{
  "n_layer": 15,
  "d_mlp": 320,
  "rope_base": 10000.0,
  "rope_fraction": 1.0,
  "qk_norm": true,
  "lr": 0.00431,
  "beta1": 0.93,
  "lr_head": 0.00817,
  "warmup_steps": 0,
  "batch_tokens": 131072,
  "seq_len": 768
}
Each number is 50 + 12 x the weight over its row's rms, rounded and kept within 0 to 99. Layers, rows and columns count from 0. The size before them is the row's rms in percent of the matrix's.

# v: layer 5 attention value, 128x256, rms 0.134, rows 121-127, columns 128-255
# o: layer 5 attention output (transposed), 256x256, rms 0.174, rows 217-223,249-255, columns 128-255
# gate: layer 5 MLP gate, 320x256, rms 0.114, rows 0-1, columns 128-255
# up: layer 5 MLP up, 320x256, rms 0.122, rows 0, columns 128-255
# down: layer 5 MLP down (transposed), 320x256, rms 0.169, rows 0, columns 128-255
v121 109:73 48 52 52 52 24 31 55 42 23 53 45 61 43 42 31 60 57 35 82 50 37 51 67 51 52 27 61 51 43 61 57 50 75 58 62 81 50 32 56 46 35 37 51 31 48 63 48 41 30 31 40 35 51 52 45 33 41 31 55 37 55 53 48 59 45 49 66 48 55 54 39 68 69 36 32 56 41 37 49 50 36 29 46 53 28 43 59 64 58 45 68 46 53 33 50 48 55 49 68 64 60 67 49 47 45 66 78 57 53 44 57 46 51 49 60 63 42 34 35 52 48 63 29 48 66 48 75
o217 121:71 66 81 45 31 48 57 78 48 32 36 42 47 64 43 59 59 35 52 55 43 72 46 59 69 52 73 51 33 49 23 56 39 43 81 40 55 84 36 44 55 41 64 53 45 42 38 69 34 60 49 44 32 61 49 40 71 50 48 53 51 48 40 56 57 26 46 53 44 56 67 62 34 49 44 36 44 28 48 79 41 69 56 38 38 43 54 50 64 47 66 49 45 59 34 54 67 36 61 61 70 63 53 40 44 31 40 62 41 42 56 48 55 41 45 53 54 47 56 42 55 57 54 31 48 50 29 59
o249 088:31 38 56 67 71 43 54 36 58 61 48 54 45 52 77 35 56 54 47 24 58 34 63 36 47 32 31 40 45 73 54 39 73 48 57 35 46 59 51 45 41 35 67 68 56 53 52 67 47 53 42 63 77 25 48 55 55 68 64 44 45 66 45 56 39 46 61 43 48 48 24 42 71 68 48 33 70 77 60 37 58 40 44 45 61 60 51 57 31 43 44 48 53 69 72 53 58 47 52 33 58 44 54 41 62 46 57 44 55 52 35 50 51 50 58 47 41 40 50 47 34 46 52 86 38 64 61 63
v122 107:45 69 49 39 39 61 60 26 61 45 53 55 51 66 27 61 43 68 43 68 49 46 62 48 50 36 41 56 57 62 77 72 48 39 41 51 48 64 41 54 32 60 50 54 58 36 38 59 76 43 49 58 39 62 63 53 60 66 65 64 48 59 33 43 53 44 46 51 48 52 55 84 41 50 37 65 38 67 38 32 53 51 44 52 40 49 39 40 47 61 33 34 53 46 64 67 52 18 58 51 53 59 22 40 24 41 54 58 52 50 75 41 36 36 59 44 45 72 31 48 44 38 40 73 51 44 49 50
o218 118:66 30 64 50 52 66 58 34 68 50 54 45 62 42 47 54 50 52 51 38 56 45 74 63 45 40 52 57 56 55 45 44 39 42 35 40 49 64 50 54 49 43 62 37 43 78 66 54 53 41 45 71 45 59 64 27 42 61 60 70 41 43 58 21 47 34 58 62 47 44 55 48 57 52 44 33 45 43 37 64 32 28 50 80 78 52 47 48 45 50 56 41 73 50 47 48 39 37 52 61 49 75 51 39 38 53 51 40 76 26 79 32 51 61 78 55 50 46 37 62 54 71 62 68 36 67 38 66
o250 106:42 71 63 59 57 37 55 51 53 73 37 38 63 61 74 49 49 48 59 65 64 36 57 61 33 55 41 15 44 30 58 48 39 50 54 52 71 39 81 42 59 61 58 54 40 53 30 15 46 59 32 44 59 55 57 59 52 46 35 40 45 76 60 55 30 79 32 56 59 51 66 68 51 46 61 51 51 54 43 54 68 63 49 25 38 40 69 71 54 40 46 32 54 61 55 50 41 58 29 58 54 61 48 52 64 38 42 46 32 66 47 53 42 38 32 50 42 48 69 47 41 48 54 36 49 45 54 45
v123 102:52 49 51 51 56 55 52 38 57 73 75 47 57 46 41 38 22 39 56 57 72 47 47 72 57 72 37 39 41 19 41 49 27 53 42 54 47 37 46 51 43 52 31 45 41 36 48 56 58 54 47 71 47 52 54 74 48 32 68 28 77 52 54 48 67 52 60 62 65 58 46 62 67 56 74 56 30 59 42 47 40 61 58 55 58 51 59 35 52 54 44 47 43 51 27 45 52 49 34 50 50 58 54 43 50 53 38 44 82 26 40 59 54 46 55 24 53 50 62 61 57 52 53 54 67 50 60 59
o219 116:54 54 46 80 56 55 69 28 46 50 46 37 54 52 55 84 54 46 60 60 78 31 63 64 38 49 40 51 28 60 55 54 45 46 30 78 34 57 36 50 42 63 51 34 41 42 31 67 52 47 52 44 47 25 51 63 74 45 35 38 40 46 55 69 49 52 38 57 31 59 54 57 57 27 58 69 48 62 57 44 60 39 43 42 63 52 41 48 47 70 55 48 57 50 42 38 49 54 41 39 60 40 50 59 39 55 60 56 55 46 49 44 76 47 65 51 33 57 38 51 48 51 45 53 48 27 52 76
o251 083:35 43 33 42 47 76 24 55 42 53 47 48 38 55 49 26 38 43 27 47 43 72 31 60 81 48 45 29 69 55 33 49 51 47 66 27 67 55 58 63 54 15 36 68 51 43 59 45 70 67 46 29 43 59 64 63 53 49 49 57 46 59 19 46 38 59 69 37 50 61 52 57 57 65 60 32 53 42 55 46 34 40 57 73 37 45 25 46 47 53 57 61 46 55 64 38 42 55 54 46 36 60 28 39 61 41 49 37 51 47 42 56 45 35 30 66 46 45 55 35 53 47 61 49 51 73 44 33
v124 099:52 61 52 49 54 51 58 43 76 48 46 54 50 64 44 36 62 44 40 29 60 49 43 72 42 35 44 62 55 61 33 34 67 47 48 34 48 56 47 77 55 41 57 57 55 52 52 62 53 29 65 61 44 46 56 66 46 49 52 39 37 43 35 25 52 52 39 42 53 50 29 64 38 39 45 65 73 76 25 55 37 65 58 69 48 59 49 35 45 28 40 45 57 48 61 41 51 71 44 47 34 62 58 54 57 39 64 38 55 44 49 44 46 52 46 50 56 34 59 43 74 36 46 47 19 78 41 53
o220 122:52 55 44 39 39 54 62 60 66 55 39 44 39 65 24 48 37 62 61 25 43 54 52 44 39 46 21 51 57 52 82 55 62 57 36 47 42 48 35 38 64 53 35 49 54 49 56 51 48 44 64 55 58 35 40 49 61 52 47 50 51 79 79 56 53 53 34 47 50 50 57 61 55 39 50 36 45 55 30 50 57 67 61 58 39 30 56 50 57 54 49 61 39 67 46 39 31 88 46 64 58 52 78 52 49 46 46 42 74 52 67 52 67 45 33 55 60 53 42 46 65 55 38 19 32 33 56 64
o252 083:75 29 55 53 49 50 64 50 53 43 81 60 57 64 63 45 60 59 58 69 63 66 54 67 51 64 68 30 57 36 28 45 49 34 37 63 38 63 48 35 50 30 66 40 52 48 65 56 39 68 35 51 48 51 51 42 50 53 63 35 75 41 35 48 35 56 67 43 51 50 51 55 67 54 61 55 58 33 50 48 53 26 31 74 68 55 58 56 38 55 57 56 40 57 58 54 26 19 35 50 44 62 39 66 59 50 61 66 46 66 45 44 19 46 73 45 59 55 48 42 63 43 66 69 67 67 45 66
v125 103:48 69 24 46 41 45 43 43 63 52 50 41 73 47 60 40 53 39 30 71 44 60 54 60 65 53 53 42 72 54 62 51 52 66 36 27 49 52 47 33 52 45 31 56 57 75 41 23 76 52 72 38 46 45 38 41 59 41 64 55 49 38 52 45 49 63 21 61 60 42 23 41 25 60 54 58 40 43 62 45 53 63 55 39 43 40 62 57 75 46 51 59 45 54 56 57 54 39 47 50 66 48 58 32 48 71 36 61 64 53 57 49 45 42 64 55 49 58 29 56 28 48 48 35 79 24 67 46
o221 118:48 51 53 49 52 66 41 42 61 45 51 55 61 52 49 59 72 32 44 72 38 56 52 63 42 56 45 61 69 48 51 52 61 36 52 58 35 48 69 66 52 48 72 53 40 67 36 56 35 29 45 40 37 57 70 60 82 38 64 36 64 49 29 68 38 58 54 49 61 39 41 40 61 55 63 26 33 52 41 39 51 50 46 30 51 35 45 55 56 62 33 56 45 34 38 70 24 59 65 45 31 69 50 40 57 43 44 41 51 45 58 45 55 60 58 47 38 66 53 57 70 42 60 50 39 39 45 62
o253 085:52 51 47 39 43 48 53 55 41 53 33 51 38 45 30 63 42 38 53 54 48 47 44 41 67 45 50 38 54 36 45 41 35 44 47 30 51 38 36 46 37 50 35 53 60 35 41 41 73 65 42 67 36 56 46 29 37 52 49 68 50 41 72 41 51 57 68 45 61 63 47 59 67 37 71 55 66 29 64 47 51 30 39 65 47 57 41 47 41 46 55 58 42 40 55 32 47 45 49 49 70 54 59 74 37 58 36 42 31 58 63 48 40 41 22 53 35 24 31 54 35 57 53 59 66 64 43 39
v126 100:76 45 69 54 64 62 38 25 52 48 70 43 34 43 50 40 59 51 49 61 30 53 56 57 49 34 51 47 42 49 60 59 59 47 51 51 28 54 64 27 64 45 56 62 45 45 54 63 58 86 38 43 78 16 42 52 30 32 72 35 41 57 44 50 56 47 42 42 40 57 74 38 49 45 61 68 39 60 38 52 53 49 48 72 40 82 57 48 54 56 41 47 48 41 62 47 44 55 41 51 41 40 54 57 47 39 59 68 46 47 74 47 40 53 38 52 47 46 73 55 52 50 24 49 58 40 45 54
o222 113:63 30 43 42 62 80 50 46 31 45 52 52 56 49 45 82 52 59 44 66 47 76 33 44 52 53 61 33 57 58 56 51 41 71 52 56 25 64 62 49 70 40 43 49 48 47 63 50 40 67 56 46 56 37 51 52 39 61 63 66 55 53 45 49 41 61 46 61 59 44 58 40 74 51 51 69 46 54 48 54 35 56 64 64 62 61 35 64 44 35 72 50 51 51 41 47 61 57 43 47 52 50 57 57 66 43 69 36 53 63 63 63 26 64 31 39 52 37 71 33 47 30 54 56 68 32 53 45
o254 092:33 73 53 54 66 39 77 50 55 74 37 44 36 40 40 39 24 58 72 51 53 15 55 58 49 40 54 47 46 53 37 47 35 53 50 64 64 31 48 62 57 69 48 60 53 62 47 61 58 44 45 79 49 57 55 39 67 37 36 38 58 52 51 50 62 20 64 48 36 43 45 65 36 42 66 53 39 34 62 60 56 59 48 36 58 42 30 55 51 50 50 43 36 50 44 53 46 42 68 55 67 56 31 50 30 32 32 35 39 52 52 47 57 51 51 56 62 67 17 10 48 77 50 44 59 64 31 53
v127 100:51 26 49 58 48 72 64 47 80 50 53 76 52 57 45 52 36 31 44 73 57 55 55 59 64 42 34 59 32 62 56 35 26 38 48 66 35 66 48 62 58 30 52 75 45 58 61 38 50 39 47 66 39 55 38 46 55 64 57 45 67 46 47 55 78 62 29 60 36 50 63 58 34 52 33 52 49 60 44 56 51 28 47 66 49 33 48 63 69 45 52 35 49 31 28 37 43 46 51 40 70 45 60 49 50 48 48 57 41 52 39 60 61 47 38 36 40 50 63 60 44 36 59 48 31 28 41 25
o223 119:44 57 41 44 55 39 69 58 58 31 52 59 56 65 60 33 49 48 49 75 70 46 47 38 41 49 40 53 56 55 56 57 49 52 62 43 53 63 58 50 41 58 46 61 27 50 55 43 67 62 50 46 49 32 61 48 44 61 48 30 31 40 57 69 59 37 45 51 28 36 70 62 48 60 73 57 53 42 65 59 51 38 34 53 40 49 30 46 56 57 80 53 42 59 44 37 51 57 67 63 12 48 28 38 29 38 53 82 29 60 65 47 54 44 53 43 37 52 62 65 79 37 59 49 57 32 85 45
o255 088:44 37 54 46 42 65 34 59 46 61 53 63 54 39 34 58 71 20 57 44 52 51 54 69 43 48 35 25 52 51 31 57 62 58 50 46 55 49 62 34 59 63 42 35 45 48 59 32 49 26 45 54 48 45 74 58 40 54 56 66 65 27 60 60 41 45 73 44 66 52 18 33 43 48 26 35 49 41 36 55 53 52 57 52 68 59 75 58 46 43 34 48 56 26 58 42 48 42 39 59 71 40 56 35 75 50 52 49 43 36 41 37 51 59 37 53 70 49 39 23 13 46 59 64 46 70 58 65
gate0 095:30 31 41 54 53 29 59 39 51 41 40 56 67 53 65 45 48 68 39 49 39 72 50 50 54 46 48 64 60 32 40 31 60 48 43 64 46 51 60 31 52 73 64 55 34 14 47 33 54 46 58 53 52 47 45 62 68 63 52 77 43 53 57 46 65 69 54 28 72 41 55 48 61 34 40 65 19 35 51 47 54 38 50 58 81 39 66 49 61 57 46 74 55 50 48 41 61 52 34 41 55 71 66 69 68 61 47 47 39 39 39 47 48 53 39 20 47 59 78 52 50 64 56 61 55 47 52 43
up0 096:36 81 51 30 51 39 46 49 48 38 45 42 39 52 32 59 19 80 52 51 44 68 28 63 51 31 74 78 42 40 60 56 45 46 65 49 50 39 54 39 44 51 47 45 37 39 39 34 22 51 67 51 66 60 39 31 38 41 51 58 47 61 43 38 33 62 61 53 44 68 53 63 50 25 51 64 28 76 63 73 36 47 44 45 58 53 57 71 50 58 53 37 26 38 63 63 50 51 53 52 36 51 61 48 42 53 48 65 66 35 61 52 53 75 52 56 66 48 46 62 45 43 55 60 58 39 58 43
down0 096:39 57 43 50 26 60 51 42 62 58 67 64 57 43 49 51 56 48 48 21 45 42 67 54 66 64 69 37 50 50 25 39 45 57 37 52 51 46 68 45 32 23 46 43 48 69 54 40 59 50 44 60 57 48 16 39 65 43 40 22 51 59 60 39 35 59 59 37 56 52 54 44 31 70 38 28 53 49 55 48 35 42 43 66 42 39 38 35 57 60 66 68 57 59 47 33 59 57 12 36 47 51 72 57 53 50 63 72 46 62 51 61 48 43 49 47 63 69 52 25 59 52 49 47 51 47 49 60
gate1 094:79 51 51 57 36 50 76 49 24 43 39 73 46 30 55 78 50 67 47 65 73 56 64 40 58 58 38 57 67 33 51 48 49 47 67 47 69 26 42 47 47 46 61 43 71 43 68 53 39 46 49 40 42 41 62 64 48 48 41 51 47 43 60 55 44 60 51 62 53 43 24 40 52 47 58 37 64 38 34 59 68 50 48 45 51 49 72 65 42 42 57 45 49 67 43 47 59 58 53 33 49 43 38 33 56 54 41 68 48 34 39 70 47 50 52 37 66 47 50 51 65 34 64 60 59 51 43 76